Each number is 128 + 24 x the weight over the matrix's rms, rounded and kept within 0 to 255. Layers, rows and columns count from 0.

# layer 4 attention query, 576x576, rms 0.034, rows 75-110, columns 288-383
[[118 112 137 121 135 100 127 152 129 110 119 119 146 128 117 113 114 148 143 137 132 126 120 153 135 140 126 139 131  96 115 116  88 151 137 139 127  97 122 133 136 160  97 155 139 127 153 122 138 130 141 138 101 105 130 123 132 132 128 114 130 122 142 125 126 123 145 123 155 132 108 127 113 132 138 132 132 134 128 120 124 115 133 130 116 120 108 146 122 145 153 135 145 150 123 135]
 [138 120 159 151 123 117 177 105 143 139 134 120 102 138 154 118 134  91 160 133 140 136 113 139 122 120 141 134 104 155 113 133 117 145 134 148 110  91 135 162 130 147 133 102 127 171 118 111 144 141 143 111 128 130 132 163 151 105 144 149 141 144 135 114 173 120 105  99 116 102 122  81 120 109 133 125 129 161 146 136 105 148 147 132 148 122 127 128 107 125 137 161 165 118 123 114]
 [125 133 144  98 107 154 130 164 108 138 103 130 142 131 138 128 114 135  96 104 124 126 111 108 150 120 118 106 135 127 162 124 122 130 144 144 143 129 131  97 129 115 124 136 131 114 138 123  86 139 120 129 139 123 141 113 136 165 154 125 134 136 151 129  98 149 138 134 128 141 118 160 143 129  97 145 109 121 122 125 120 122 156 126 110 125 118  97 135 123  97 104 122 128  96 164]
 [139 141 133  97 153 104 107 134 144 134 166 121 107 134 125 128 138 153 131 159 147 126  94 150 114 119  82 142 131 136 141 147 110 134 110 132 111 157 131 136 114 120 100 127 124  72  86 122 161 117 118 116 119  94 105 120 165 115 136 133 122 138 149 141 126 123 111  96 146 156  96 155 113 117 137 107 114 161 126 120 113 152 122 117 136 128 119 105 127 148 145 143 127 116 130 119]
 [129 131 153 116 129 139 129 141 128 104 133  97 171 103 141 126 127 126 117 146 123 130 146 142 142 139 122 115 139  92 105 134 144 110 129 109 130 153 114 117 115 112 134 139 133 125 104  97 126 127 107 142 133 107 162 122 107 134 150 152 137 137 133 113 174 133 164 135 130 141 122 145 111 131 119 150 156 133 119 158 124 118 144 129 120  55 158 142 131 135  90 123 136 161 148 159]
 [123 130 108  99 120 105 147 129 124 105 122 123 121 122 106 121 138 168 109  78 106  89 131 108 122 143 167 147 158 188 135 112 104 101 100 101 117 102 119 117 148 128  67 147  99 114 135 133 119 155 139 117 108 132 126 143 177 104 122  82 146 133 126 103  86 131 105 134 135 136 170 142 118 135 128 166 104 132 119 114 128 138 105 147 100 101 151 131 132 141 138 141 154 148 132 143]
 [137 144 145 102 121 132 108 170 143 142 139 124 117 138  94 135 138 124 136 164 126 133 106 140 173 138  90 118 153 145 120 133 114 115 137 136 154 170 168 135 111 134 133 126 104  84 100  73 127 108 115 118 120 153 153 138 174 171 128 111 137  81 107 114 141 127 124 117 172 125 150 151 101 154 126 123  92 131 108 106 140 129  96 115 146 146 102  79 172 140 143 110 154 127 145 125]
 [124 114 117 118 133 128 136 136 138 155  84 103 159 113 119 146 142 142 137 154 141 175 124  96  83 164 129 155 117 129 111 177 134 104 129 126 119 122 116 125 123 117 103 103 103 138 102 140 173 125 135 133 143 106  93 147 114 116 124 125 104 169 146 121 132 121 132 116 106 133 150 176 148 146 131 137 139 148 130 156 121 181  81 122 115 113 140 108 111 138 135 133 120 139 146 139]
 [124 138 112 146 123 151 134 138 124 102 161 138 140 116 125 132 181 152 131 127 115 137 157 127 114  88 138 151 111 133 151 123 127 106  90 136  86 139 106 146 116 120 141  92 150 139 124 123 129 143 140 121 144 142 138 104 117 114 113 111 142 137 143 114 146 128 109 103 125 147 114 115 169 113 128 129 124 144 161 129 120 111 137 125 140 113 119  92 128 139 138 112 120 133 135  84]
 [148 137 117 111 120 167 106 120 139 159 130 144 175 153 122 127  75 128  99 117 138 114 111 118 107 140 137 107 110 103 132 158 143 150 145 144 141  99 146 144 149 148 131 174 154 135 176 150 131 115 114 166 121 105 101 122 109 149 140 159 120 117 125 131 105 130 123 161 103 121 150 119 153 136 112 147 134 102 145 124 128 172 129 124 129 128 147 144 153  91  96 180 142 119 106 160]
 [ 98 135 115 148 161 169 102 145  92  88 121  88 147  70 122 152 204 119 145 139  90 158 148  93  74  57 143 136 163 132  95 132 141  82 112 151  71 135  94 148  88 161  95 117 193 135 128 126 108 132 119 132 120  89 152 118 101  96 100  92 161 134 139 120 116  79 134  87 101 178 146 115 185 128 126 108 105 107 152 118 154 116 139 103  95 149  99  94 122 124  91 107 124 126 131 103]
 [192 152  90 116 130 130  85 100  86 175  74 120 169 153 131 189  69 120 159 123 145 112  54  88  97 164 104  79  94 109 137 147 197 126 145 152 123  43 156 111  87 163 119 168 115 142  88 123  88 135 139 113 120 164 136 137 100 124 144 111 114 154 102 158 170 201  77 181  85  78 104 131  90 133 136 135 176 125 132 152 103 146 180 123  99 102 139 114 173 103  57 141 183  62  42  95]
 [127 157 100 177 118 134  71 128  93 139  63  40 156  78 115 200 171 117 177 107 108 128  77  86  58  93 147  80 193 190 133 143 135  85  67 211  65  64 107 127 103 197  96 119 166 103  49 176 114 137 123 126 111 132 112 152 147  67 125  71  89 176 135 162  72 116 103 135  68 146 141 140 128 119 201  85 135 144 134 151 124  63 119 136  63 113  66 113 154  94  52  84 147  89  93  33]
 [145 168 121 159 172 173 109 102  99 175  55  11 176 164 110 103 124  30 157  69 119 115 148 122 154 225 159 132 154 102 120 165 215 114 171 140 105 120 164 123 127 123 166 143  64 124 140 109  75  94 136  80 132 170 124  96 105 125 145 167 195  84  56 149 187 138  90 170 113  93  87 203  65 187 104 146 178 161 126 127 107 159  90 140 103 154 137 102 153  51 149 145 145 140  97  85]
 [ 97 120 149 203 124  50 129  88 139 152 102 194 121 200 152 148 206 162 154  69  99 127 127 154 125 171 110 111 229 106  82 133 124 143 141 104 198 107 147 155 147 101 183 218 155 130  88  91  97 185 212  61 159 166 197 191 115 132 117 185 114 182 172 101 216 149  90 209 158 117  98 158 102  98 150 122 134 145 124  95 122 149 136 138 158 107 144 161 146 185 142 105 185  31 102 141]
 [108 174 168 154  98  89 138 104 100 142 116 130 113 146  53 106 149 175 165  81  86 122 110 167  65 136 124  90 126 155 156 188  46 174 159 152 204 104 141 159 167 128 173  95 141 112 146 154 140  97 110 162 192 114 165 149 255 157 106 146  85 106 202  97 193 151 125 190  60 163 128  83  89  70  77  97 151 136 208 147 168 114 191 102  95 125 123 156  82 130  74 105 125 102 149 152]
 [ 83 169 192 166 119  92 120 157 101  47 112 200  82 124 115 100 164 158  84 108 164 112  96  99 182 164  46 132   0 148  70  84 138 131 133 133 116 129 211  36 152  90 106 144 177 164 113 179 142 111 134 130  76 185 255 161 178  73  85 135 187  72 108  59 188 134 168 120 140  99 202 153 121  74 130  79 105  87  59  75 176 143 207  98  99  86 132  63 204 177  33  76 197 177  73 185]
 [ 76 144 181  69 137 144 155 136 199  77 130 177 131 142 163 219 102 134 146 159 163 159 108 149 139  83  45 107 139  97 165 106 128 139 134 108 152 232 102 104 128 105  94  57 120 135 155 176 145 108 146 254 111  98  76  88 120 128 120 119  99 162 126 154  35 117  29 112  93 141 116 105 121 139  97 165 113 142 123 190 181 145  97 110  79 162 136 113 115 139 129 116  98 157 188 114]
 [112  47 179 120  78  93 111  81 198 118 145 220 141  99 105 106 178 137 108 148  91 136 124  81 177 191 193 122 202  96 194  91 128 160 126 125 144  75 118 176  47 129  46 158 124 167 145 115  69  87  98  70 175 176 110 167 172 132 185  99  83 130 175 145 112 116 177  89 255  41 158  47 171  76 112 127 149 168 125 231 157 162 139 104  20 113  76  77 154 181 153 174 143 100 118 154]
 [163 139 146 111 128 120 156  85 222 166 128  77 124 145 117 126 124 100 113 119 145 189 112 102 118 137 112  80  98 204  71 113 158 121 202 113 121  85 163 151 166 157 131 172 116 110 148 148 100 105 105  86  60  97 200 177 141 128 142 190 158  81 112 116 105 141 140 148 128 198  91  72 128 108 150 133  55 100  91 157 155  99 137 126 126 104 210 106  59 159  89 206 102  85 132 164]
 [148 133  97 184 117 139  99 197 199  82 108  38  34 155 156 118 147 137 100  96 135  86  75  97  95 248 175  95 103  95 131 124  80 129 145 129 145  64 147 116 216 122 104 160  94  71 136 123  99 208  58 136 206 180 121  88 113  88  89 145  16 101  74  84 170  77 168 107  83  78 169 120 140  35  25 149 167 173 133  68 159  88 171 182 148  85  85 138 181 131 102 142 175 179  61 165]
 [108 141 131 123 121 121 121 131 106 111 122 112 126 113 121 130 143 115 132 122 117 140 113 126 142 134 142 141 116 106 107 129 115 126 134 131  98 138 115 106 122 133 135 131 125 126 109 119 126 121 129 154 112 138 140 139 121 147 103 164 132 131 142 121 116 109 117 125 109 132 141 147 126 121 129 137 125 136 146 137 127 156 111 138 135 109 113 148 123 122 117 123 142 124 109 115]
 [126 112 137 117 123 126 141 122 116 112 117 122 113 132 111 130 140 125 124 142 149 137 115 111 118 108 142 104 130 139 106 121 144 131 110 123 127 120 124 114 138 119 132 123 131 122 108 126 131 138 117 116 123 145 145 147 135 136 133 160 127 140 139 161 150 128 118 113 113 142 146 118 127 115 128 139 129 138 136 144 139 145 145 135 140 132 144 112 112 146 127 127 111 136 132 117]
 [136 112 143 126 120 118 131 126 102 137 111 124 148 128 129 108 134  82 122 138 118 117 130 143 135 138 138 120 123 110 109 132 142 131 120 131 114 114 123 130 120 148 124 115 134 126 125 102 129 143 132 119 122 135 102 110 125 130  99 147 136 131 129 122 145 113 118 119 116 117 131 117 144 124 129 130 142 132 116 136 129 133 138 133 112 105 124 122 104 139 127 138 135  96 104 112]
 [140 129 115 115 140 130 166 120 117 153 120 136 130 115 124 137 133 120 133 108 105 125 119 129 136 130 121 124 113 126 132 113 139 130 120 120 115 123 102 129 100 144 137 125 141 131 119 102 122 125 110 114 113 132  93 126 142 137 137 135 134 137 143 143 128 129 100 126 124 111 140 130 140 121 124 151 121 114 110 126 127 135 142 142 147 123 140 119 106 120 145 117 137  86 116 117]
 [126 127 130 121 133 122 132 133 143 107 127 143 124 150 128 141 137 159 127 122 129 132 125 123 109 117 122 102 115 136 144 161 124 125 117 143 149 130 146 139 146 136 130 140 141 123 103 149 121 115 120 131 119 131 128 140 117 134 137 121 127 150 146 148 126 131 131 154 154 126 148 120 102 133 147 126 116 129 134 112 150 117 138 111 130 128 120 138 137 117 126 122 140 131 159 143]
 [128 127 136 133 105 109 117 109 140 134 125 143 119 126 113 105 116 126 123 148 123 114 115 110 123 115 144 108 118 142 123 149 147 124 119 156 132 110 126 151 133 147 126 141 122 149 140 126 104 116 139 142 117 152 117 129 141 121 131 131 101 130 123 111 108 125 136 145 121 123 116 131 122 144 128 120 122 152 128 123 137 125 114 129 114 147 148 128 146 144 124 125 162 130 139 146]
 [139 140 103 134  97 153 118 134 132 160 131 133 125 128 135 125 115 148 123 131 124 105 131 126 132 138 114 139 136 142 135 141 123 129 124 146 137 132 108 136 134 121 112 121 111 118 128 145 110 139 129 147 153 151 141 127 160 134 153 133 141 129 136 131 146 143 130 144 131 119 148 154 109 163 132 145 124 140 100 127 128 122 140 135 132 107 123 120 139 131 118 138 167 130 143 131]
 [131 102 155 123 125 148 121 146 129 152 140 104 148 154 109 143 110 133 131 141 118 146 156 154 115 131 126 142 116 121 134 125 138 131 119 111 141 158 147 128 133 105 143 113 127  79 132 108 123 165 104 121 152 143 164 154 151 125 155 140 134 120  96 109 100 144 157 123 108 140 154 126 131 137 117 142 138 111 118 130 147 109 140 131 157 132 143 116 134 124 120 138 125 128 129 149]
 [152 108 127 177 135 137 138 134 140 115 145 135 120 126 148 120 134 112 174 134 159 139 118 155 126 110 105 132 118 140 127 149 122 146 128  99 123 105 119 145 126 134 129 141 118 137 135 115 154  95 141 110 128 142 112 157 128 121 123 152 120 139 110 120 131 113 116 134  95  95 120  77 105 131  98  96 130 160 117 138 130 134 134 117 151 134 136 129  99 130 141 149 160 111 126  97]
 [114 170 124  86 121 122 114 137 153  98 113 114 139 147 116 128 116 143 122 108 118 109 145 171 131 113 133 133 146 109 142 108 127 101 139 113 135 123 136 120 124 128 121 168 120 128 149 102 111 105 140 166 138 114 152 126 116 109 110 127 138 151 120 112 147 127 172 124 135 150 120 148 120 153 121 140 119 123 124 103 146 139 116 129 121 104 134 139 158 131 135 127 106 162 156 134]
 [137 109 133 154 151 126 135  92 138 135 128 158 104 147 147  98 126 101 148 146 125 148 120 139 133 131 134 144 105 146 102 122 108 125 135 126 114 117 121 147 115 150 179 104 115 154 149 145 153  96 121  95 132 109 118 137 131 122 128 129 109 124 125 121 140 114 129 113 125 101 112 112 161 125 108  90 134 145 147 143 122 138 139 133  99 163 152 147 128 141 157 135 118 146 133 110]
 [156 114 140 170 133  92 134  88 135 131 152 147 118 156 134 119 154 110 161 132 137 114 112 142 117 117 137 116 127 116 132 121 119 146 121 118 127  85 119 170 138 145 163 109 121 137 140 115 136  98 149 104 118 134 121 160 132 125 121 129 109 125  78 122 122 109 107  89 125 112 119  73 115 109 128 107 155 151 149 120 129 138 133 141 113 153 120 136 110 124 144 157 141  98 124  95]
 [133  97 109 157 137 136 119 115 135 121 126 143 131 122 146 152 117 135 134 148 122 114 116 112 121 120 140 134 126 136 126  93 140 137 101 117 132 105 118 123 105 117 157 102 120 116 149 139 149 151 125 115 135 142 101 133 114 139 134 146 117 132 110 107 101 117 113 128 110  94 150  99 153 117 110 129 148 133  84 153 103 124 129 138 126 140 122 138 110 122 127 133 115 112 121 115]
 [136 138 126 112 126 122 131 156 121 133 117 118 102 138  99 110 106 142 136 115  98 104 115 116 125 125 129 141 136 118  79 124 141 117 146 121 144  94 160 145 110 160 150 144 141 147 137  94 133 127 151 163 104 126 120 116 144 142 110 116 141 122 117 108 110 104 152 131 149 123  98 123 130 109 139 128 146 112 127 133 128 113 129 130 137 163 106 124 143 163 133 112 128 127 150 150]
 [142 111 137 157 145  97 147 108 158 128 162 161  72 131 144  95 130 116 152 164 151 116 117 162 132 122 119 135 118 144 151 119 128 134 130 144 123 112 101 145 137 131 161 122 123 116 116  97 144 112 136 115 121 140 155 133 126 121 115 117 121 124  98 138 141 101 111  99 150 103 119  66  97 112 126 138 121 142 133 109 122 140 140 120 152 150 115 113 114 120 149 160 169 113 131 142]]
# layer 4 attention key, 576x576, rms 0.0336, rows 75-110, columns 288-383
[[123 134 141 149 148 126 155 136 155 113 143 151 101 125 117 108 117 144 124 145 108 136 155 146 105 133 151 132 126 141 155 122 122 132 166 137 109 105 132 136 134 139 131 126 126 104 111 119 120 132 149 120 151 137  90 154 133 125 136 139 137 139 140 133 117 109 125 165 119 123 101 100 108 143 124 117 132 118 136 113 138 141 138 121 164 115 123 108 124 164 138 152 100 133 122 110]
 [126  89 138 135 128 137 149 159 135 144 128 135 116 113 101  98 144 155 129  97 123 123 147 120  94 116 125 118 121 133 134 121 136 139 124 160 112 114 129 122 139 155 140 111 136 140 158 121 127 111 150 116 111 113 117 112 114 130 114 118 120 137 118 158 126 128 110 152 155 131 117 150 121 138 161  92 137 132 129 134 145 105 114 112 118 148 127 119 123 133 131 136  76 103 148 127]
 [120 125 116 103  99 119 123 116 135 112 152 103 120 112 139 128 140 123 145 102 161 155 120 135 122 138 129 125 120 129 113 143 132 145 113 148 124 146 124 134 149 125 136 121 140 143 125 134 140 144 111 145 111 131 132 142 115 130 130 156 122 120 108 127 158 154 142 149 117 128 132 107 122 132  99 128 132 111 114 143 147 145 110 118 130 105 126 175 149 134 137 153 142 107 127 128]
 [109  86 102 126 144 116 148 171 111 115 144 135 142 116 124 118 161 131 130 112 137  95 135  94 106 117 128 110 120 123 103 153 152 137 117 152  98 101 118 128 111 151 134 114 138 132 122 149 127 109 159 112  89 157 112 158 101  90 132 143  96 149 138 141 152  82 120 121 160 116 161 119 134 122 157  95 137 151 157 119 159 136 141 122 151 143 135 166  98 130 123 128 143 115 124 114]
 [128 125 139 139  98 122 119 160 136 144 155 120 124 107 105 134 129 126 130 134 133 156 115 124 105 147 134 139 124 123 112 161 122 130 147 139 120 122 129 112 139 130 132 136 136 130 124 135 164 125 117 140 126 136 118 139 119 131 143 122 143 147 112 126 136 142 115 143 124 130 119 132 135 145 164 135 130 103  95 139 136 151 128 129 163 143 117 153 136 125 124 135 136 105  99 124]
 [ 80 165 155 141 140 143 132 128 132  97  87 145 146 119 102  98 116 114 125 171 146 119  96 151 159 123 153 138 125 141 141  76 131 124 121 173 143  96 110 153 148 123 144 141 113 121 123  86 123 105 150 113 186 133 135 127 140 148 129 147 135 134 124 106 120 113 120 118 105 154  89 121 129 129 154 141 117 116 139 111 111 130  96 116 126 134 138 105 143 148 116 125  98 125 159 128]
 [169 109 148 142 114 122 133 128 163 123 130 131  77 127 156 119 139 103 138 128 130 117 131 150 150 119 149  98 151 112 174 111 128 153 121 173 112 104 123 144 132 117 129 124 137 114 149  98  96 113 132 131 120 138 153 110 132 141 143 111 128 147 129 131 119 106 101 125 136 163 135  86 125  96 129 127 106 127 118 132 127 117 138 147 145 143 135 123 119  99 115 102 121 106 108 124]
 [102  93 130 134 120 146 115 121  96 117 135 114 169 141 109 138 156 127 157  97 135 173 116 102  95 117 114 137 119 173 133 130 130 160 125 120 110 142 113 111 140 151 101 135 120 165 128 144 126 138 124 128  99 137 106 171 138  74 125 123 110 121 132 124 122 106 126 179  97 117 148 133 139 135 130 133 131 140 153 139 147 131 120 137 148 143 114 182 128 111 131 149 132 121 157 156]
 [108 111  89 117 153 145 133 104 131 124 136 109 132 114 162 120 152  93 132 157 140 115 142 103 120 134 144 165 122 106 112 135 113 139 129 131 120  86 119 113  99 116  95 131 131 116 142 114 154 109 138 116 145 107 123 129  85 145 118 137 130 155 118  94 123 155 133 111 119 109 115 112 151 126 105 145 115  86 125 140 153 162 138 161 146 124 139 135 126 127 130 108 130 108 152  93]
 [133 145 105 123 113 145 137 154 127 112 141 133 130 109  91 108 105 127 131 177 138 179 141 139 126 158 141 158 104 112 122 141 143 160 115 142 125 102 116 142 153 130 147 153 132 125 146 144 145  89 169 102 123 123  89 139 116 121  98 134 132 128 125 117 148 143 109 112 142 137 141 107 123 150  95 123 134  99 104 159  95 164 134 115 157 120 116 135 115 140 114 183 123 123 100 121]
 [173 158 136 136 188 146 141 120 143 133 116 158 133 118 122 134 115 126  98 124 106 130 131 123 156 134  87 112 124 113  98 173 138  93 131  92 129 139 136 181 100 134 126  87 112 171 131 143 163 128 101 130 107 101 160  99 113 103 152 116 139 120 152 124 146  89 162 136 112 138 141  83 110 122 121 117 131 126 170 157 129 143 161 125 106  93 175 135 131  96 132 123 150 128 117 120]
 [140 149 133 119 136 115 109 152 147 147 133 113 111 122 155 142 111 151 136 117 119 149 135 103 126 119 153 103 120 146 134 151  89  85 158  85  99 134 125 135 139 146 166 115  96 181 148 114 131 163 110 140 114 119 155 116 155 130 141 110 124 127 138 140 126 117 132 153 129 135 163 116 152 104 105 110 136 162 130 120 128 117 183 114  95 140 142 130 148 107 127  87 152 120 131 120]
 [ 96 119 137 128 168 132 121 159  54  95 145 160 113 116 108 128 165  89 164 147 165 150 121 150 119 147  85 169 131  88 107  97 146 137 102 134 131 112 116  78 110 147 119  98 164 125 120  61 146  88 145 144 126 128 122 136 130 218 116 114 106 180  82 100 113  98 130 122 135 195 112  87 111 175 129 115 154 133 135 138 129 142 102  56 115 128 109 125 153 113 121 134 121 119 166  99]
 [173 153 153 193  89 156 136  93 122 150 132 149 166 136  34 114 162 133 144 130 122 200 127 175 150 137 125 120 154 144 113 174 216 163 118 125 102 185 149 152 139 122 126 153 135 176 128 208  59 122 113 105  82 117 115 110 171  62 135 111 118 161  63  65 147 141  89 174 133 159 168 112  81 108 122 136 100 196  86 131  95 111 184 145  97 137 124  85  61 135 110 163 166 154  76  97]
 [194 112  84 173 190 144 207 113  61 117 152 120 112 116  30 130 248 141 181  85 202 101 165 131  91 154  48 144 175 146 146 132 174  71 100  60 135 201 184 177 130 176 126  95 128 164 191 106  95 163 153  64 105 118 147  78 135 213 129 145 140  70 176 116 144  79 164 154 172 124 121 110 136 112 118 174 188   0 165 159 110 154  80  96 154 135 167 140  96 122 206  72 160 110 111 121]
 [ 65 120 105 130 109  87 146 178 131 183 136 203 126  83 111 131 149  95   0  94 124  59  95 103 138 115 170 115 123 167 155  99 159 169 168  31 122 112  72 178 144 152  80  91 155 111 176  73 133 133 133 171 120 163 150 114 104 164 137 110 159 162 173 152 152 151 117 153 115 148 156  71 225   7 139  88 203 140  97 128 157  67 121 172  76 148 135 143 118 134 190 116 102 131 167 114]
 [ 72 120 178  93 129 124 158 141 146 130 160 137 134 148  73 107 167  62 139 159  97  95 139 156 202 134  67 136 103 106 168 131 117 184  89 125 148 158 141 135 158   0 102 132  86 224 170 109 126 120  93 141 122 118 130 105  85   9  96 145 141 144 105 130 142  50 130 133 122 156 126 123  11 155  92 184 121  99 166 159 164  88 149  17 132 127 114  90 116 163 206 240 157  80  79  98]
 [  0 130 147 182 103 146 149 128  97 124 133 155  90 133  68 175  30 143 151 179 115 139 135 133 129 137 117  96 162 190 127 151 128  68 108  68 104  82 146 107 102 197 111 127 172 127  78 130  60 156 121 122 126 108 164 129 196 164 139 127 112 146  86 118 135  87  80 112 115 212 226 203 113  96 142 149 156 111 143  81  92 145 204  47 138 158 124 108 109 165  74  69 134 187 123  87]
 [155  88 142  94 141 109 132 169 107 123 142 188 123 130  92 157 119 130   0 131 111 184  85 154 173 120 146 159  97  84 107 179 112  99 168 172 176  53 166 111 124 109 178  61 150  67 125 155  87 115 129 147  71  96 136 136 147  41 140 116 120 155 146 123 129 237 128 167 154 142 124  54 180 122 138 109 131 129 152 176 207 176 156 103  90 231 126  57  80 145 125  82 114 116 110  67]
 [163  85 101 164 121 182 131 111 109 134 131  88 151 157 126 112 159 131  92 119 146  22 118  69 124 130 123 137 148  70 145  97 148 152  74 232  79 133 115 165 126 177 132 162 141 134 166  95  93 129 210 134  91 134 102 108  91 126 158 121 143 133  82  44 130  98 101 116 144   1 139 150 121  69 184  87  31 127 125  94 174 179 106 188 100 116  99  97  67 118 142 112 143 148 196 145]
 [166 106  87 152 145 125 165  91 112 120 102  80 129 112 135 178 126 166  98 117 138 164  83 128 157 151  63 136 166 116 182 108 127   0 193 158 133  86 103 120 118 152  90 153 132  78 132 104 162  92  75 112 109 117 153 129 122 167 130 118 154 114 101  99 152  57 122 104 113 109 169 143  31 197 148  86 223  99 194 145 181 159 149 187 135 112 159  60 160 164  93 247 140  73 200 130]
 [113 114 112 120 130 140 134 136 151 112 122 124 133 122 155 112 129 133 151 132 128 125  99 116 144 115 114 139 116 126 138 135 136 108 113 133 128 125 121 135 121 124 127 118 143 130 136 157 121 141 113 138 103 143 125 108 137 132 109 158 109 115 152 135 132 117 136  96 135 135 101 124 115 138 116 130 136 150 160  99 114 125 124 128 143 142 126 104 127 127 127 128 125 127 159 134]
 [128  92 106 144 128 148 111 138 142 130 126 134 113 135 131 113 132 141 140 127 112 126 134 134 116 136 114 159 129 104 115 106 132 120 127 150 129 132 127 130 123 150 135 113 142 127 139 137 126 138 122 145 101 113 126 139 138 128 147 138 111 131 131 127 114 139 135 121 112 105 116 128 134 128 136 132 125 117 123 110 131 123 124 128 129 144 109 133 143 132 109 142 128 114 102 135]
 [117 140 125 135 158 123  89 130 129 130 115 129 137 128 127 108 143 102 135 130 138 122 125 135 130 117 131 120 126 107 117 110 124 121 135 122 135 134 101 132 133 149 155 123 127 131 144 137 136 151 117 121 118 104 138 136 109 126 133 119 110 138 144 129 147 113 116 136 106 128 137 139 144 118 100 142 132 146 123 100 134 131 108 130 166 120 131 124 152 129 103 114 147 116 135 139]
 [132 102 112 155 138 134 113 141 160 114 125 135 114 128 141 102 155 115 147 151 132 113 106 119 124 129 103 141 127 114 141 136 136 141 106 156 124 112 143 142  91 133 122 118 107 148 150 133 145 110 115 130 122 112 107 130 145 118 109 117 105 132 129 107 147 138 107 103 139 128 120 126 148 124 110 130 140 138 131  87 120 103 128 118 126 135 101 108 151 135 130 121 146 109 130 148]
 [132 169 149 112 125 128 128 111 114 109 118 119 153 114 123 149 122 127 116 135 127 106 137 159 130 133 117 135 132 140 111 134 142 110 130 139 127 142 122 118 129 130 113 117 124 106 128 132 128 149 125 124 136 132 151 140 137 139 103 133 155 125 126 124 111 128 120 129 117 154 150 131 115 109 155 109 138 142 135 153 116 127 124 128  99 144 136 139 125 118 129 158 135 157 115 112]
 [122 129 132 136 118 116 119 137 119 153  92 133 135 133 116 133 135 112 147 104 114 102 124 131 137 138 131 105 117 125 137 131 141 149 119 110 119 156 121 108 172 111  92 135 122 126 108 108 136 126 117 141 141 133 164 159 159 140 111 145 152 104 133 129 114 126  89 124 128 138 137 130 120 138 133 132 122 120 113 139 112 124 126 137 134 125 125 133 111 133 120 138 126 137 122 126]
 [120 152 137 126 135 136 122 120 104 121 111 128 128 118 145 143 134 107 117 118 112 129 122 137 129 127 121 111 113 131 116 128 157 134 125 100 132 154 151 100 137 117 101 117 131 134 104 121 128 152 120 133 118 140 137 126 128 131 120 128 164  89 141 121 109 143 151 119 116 138 154 158 133 112 131 127 145 117 118 134 128 142 125 139 129 150 122 121 107 131 146 119 139 126 115 102]
 [114 120 129 132 127 115 119 146 123 138 139 152 112 127 145 136 118 127 121 119 139 116 135 127 123 130 140 131 149 132 136 133 131 111 127 122 101 131 156 147 130 130 132 134 149 138 124 110 107 123 141 124 106 121 132 130 133 120 145 132 156 131 122 146 123 134 133 135 137 116 152 126 124 141 130 146 156 123 159 159 138 128 162 148 115 118 130 161 117 151 144 138 127 139 133 119]
 [136 136 132 121 137 131 146 128 128 109 136 137 113 156 126  95 124 135 112 114 126 127 121 108 138 122 153 106 129 114 139 123 103 135 140 121 116 101 133 133 132 147 150 122 131 127 139 123 108 108 134 130 123 147 145 147 117 112 120 137 116 123 117 170 109 146 106 135 161 124  98 118 140 157 138 115 131 129 146 117 125 114 121 118 102 124 113 137 105 132 122 129 116 135 146 144]
 [126 133 147 121 152 138 123 118 117  98 138 135 137 122 113 164 149 116 125 115  83 147 106 113 141 125 141 129 115 138 120 121 153 137 124 102 119 152 120 108 131 114  81 128 100 128  95 130 107 167 110 127 135 122 137 104 140 150 128 148 150 126 145 135  91 145 166 135  92 131 122 154 125 113 159 134 128 131 123 137 131 153 112 131 143 154 135 127 141 129 109  76 144 143 144 116]
 [148 152 116 144 147 123 139 150 152 121 122 158 123 142 127 112 116 165 135 139 121 101 135 146  94 151 142 128 116 131 152 148 146 109 130 153 127  98  94 154 117 159 150 144 137 145 128  98 105 134 167 119 130 119 111 145 140 102 131 123 119 160 139 152 113 121 112 130 146 120 125 101 115 152 136 126 167 132 131  95 126 100 131 135 119  98 140 127 134 149 130 152 110 118 111 127]
 [129 139 130 133 130 152 156 140 116 121 138 162 129 138 132 104 124 147 149 121 119  99 124 138 110 121 135 125 137 105 128 120 142 130 127 158 137 107 121 141 120 156 124 114 135 116 133 126 111 144 137 130 119 139 129 136 147 111 111 134 122 131 135 133 118 110 114 132 145 126 141 128 117 135 129 131 141 127 146 109 143 106 123 126 106 136 134 141 132 148 125 140 106 116 126 114]
 [155  93 130 120  93 121 150 131 122 154 137 124 119 133 130 143 134 121 136 133 161 102 121 115 133 158 100 134 154 131 120 139 122 126 135 124 143 134 150 131 152 120 119 137 142 126 144 140 127 129 117 146 114 142 150 134 146 152 143 113 135 110 141 138 130 132 137 101 119 143 134 136 145 159 163 172 143 149 136 122 131 128 133 125 134 126  97 115 129 129 116 121 134 116 110 147]
 [139 170 126 127 114 121 130 130 138 125 141 151 121 144 102 129  99 173 116 150 111 137 150 164 125 143 133 136 139 152 136 111 157 129 134 131 133 104 109 139 133 151 147 133 115 121 133 110 119 133 150 111 173 129 104 141 118 156 125 137 137 109 132 133 148 126 121 129 115 133 116  77 138 105 116 105 135  98 144 108 117 149 128 134 106  91 137 114 152 155 112 152 111 147 104 118]
 [124 107 139 136 130 140 152 136 142 139 126 166 143 101 120 108 153 124 134  95 135 127 135 120 104 122 116 119 154 122 124 120 125 117 105 161 125 100 126 143 120 148 114 121 128 114 128 134 107 131 160 123 110 140 112 116 155  93 130 139 140 137 124 152 103  82 103 148 149 129 144 141 135 135 118  99 138 136 157 119 138 143 141 136 117 130 144 116  76 117 139 137 102 106 125 134]]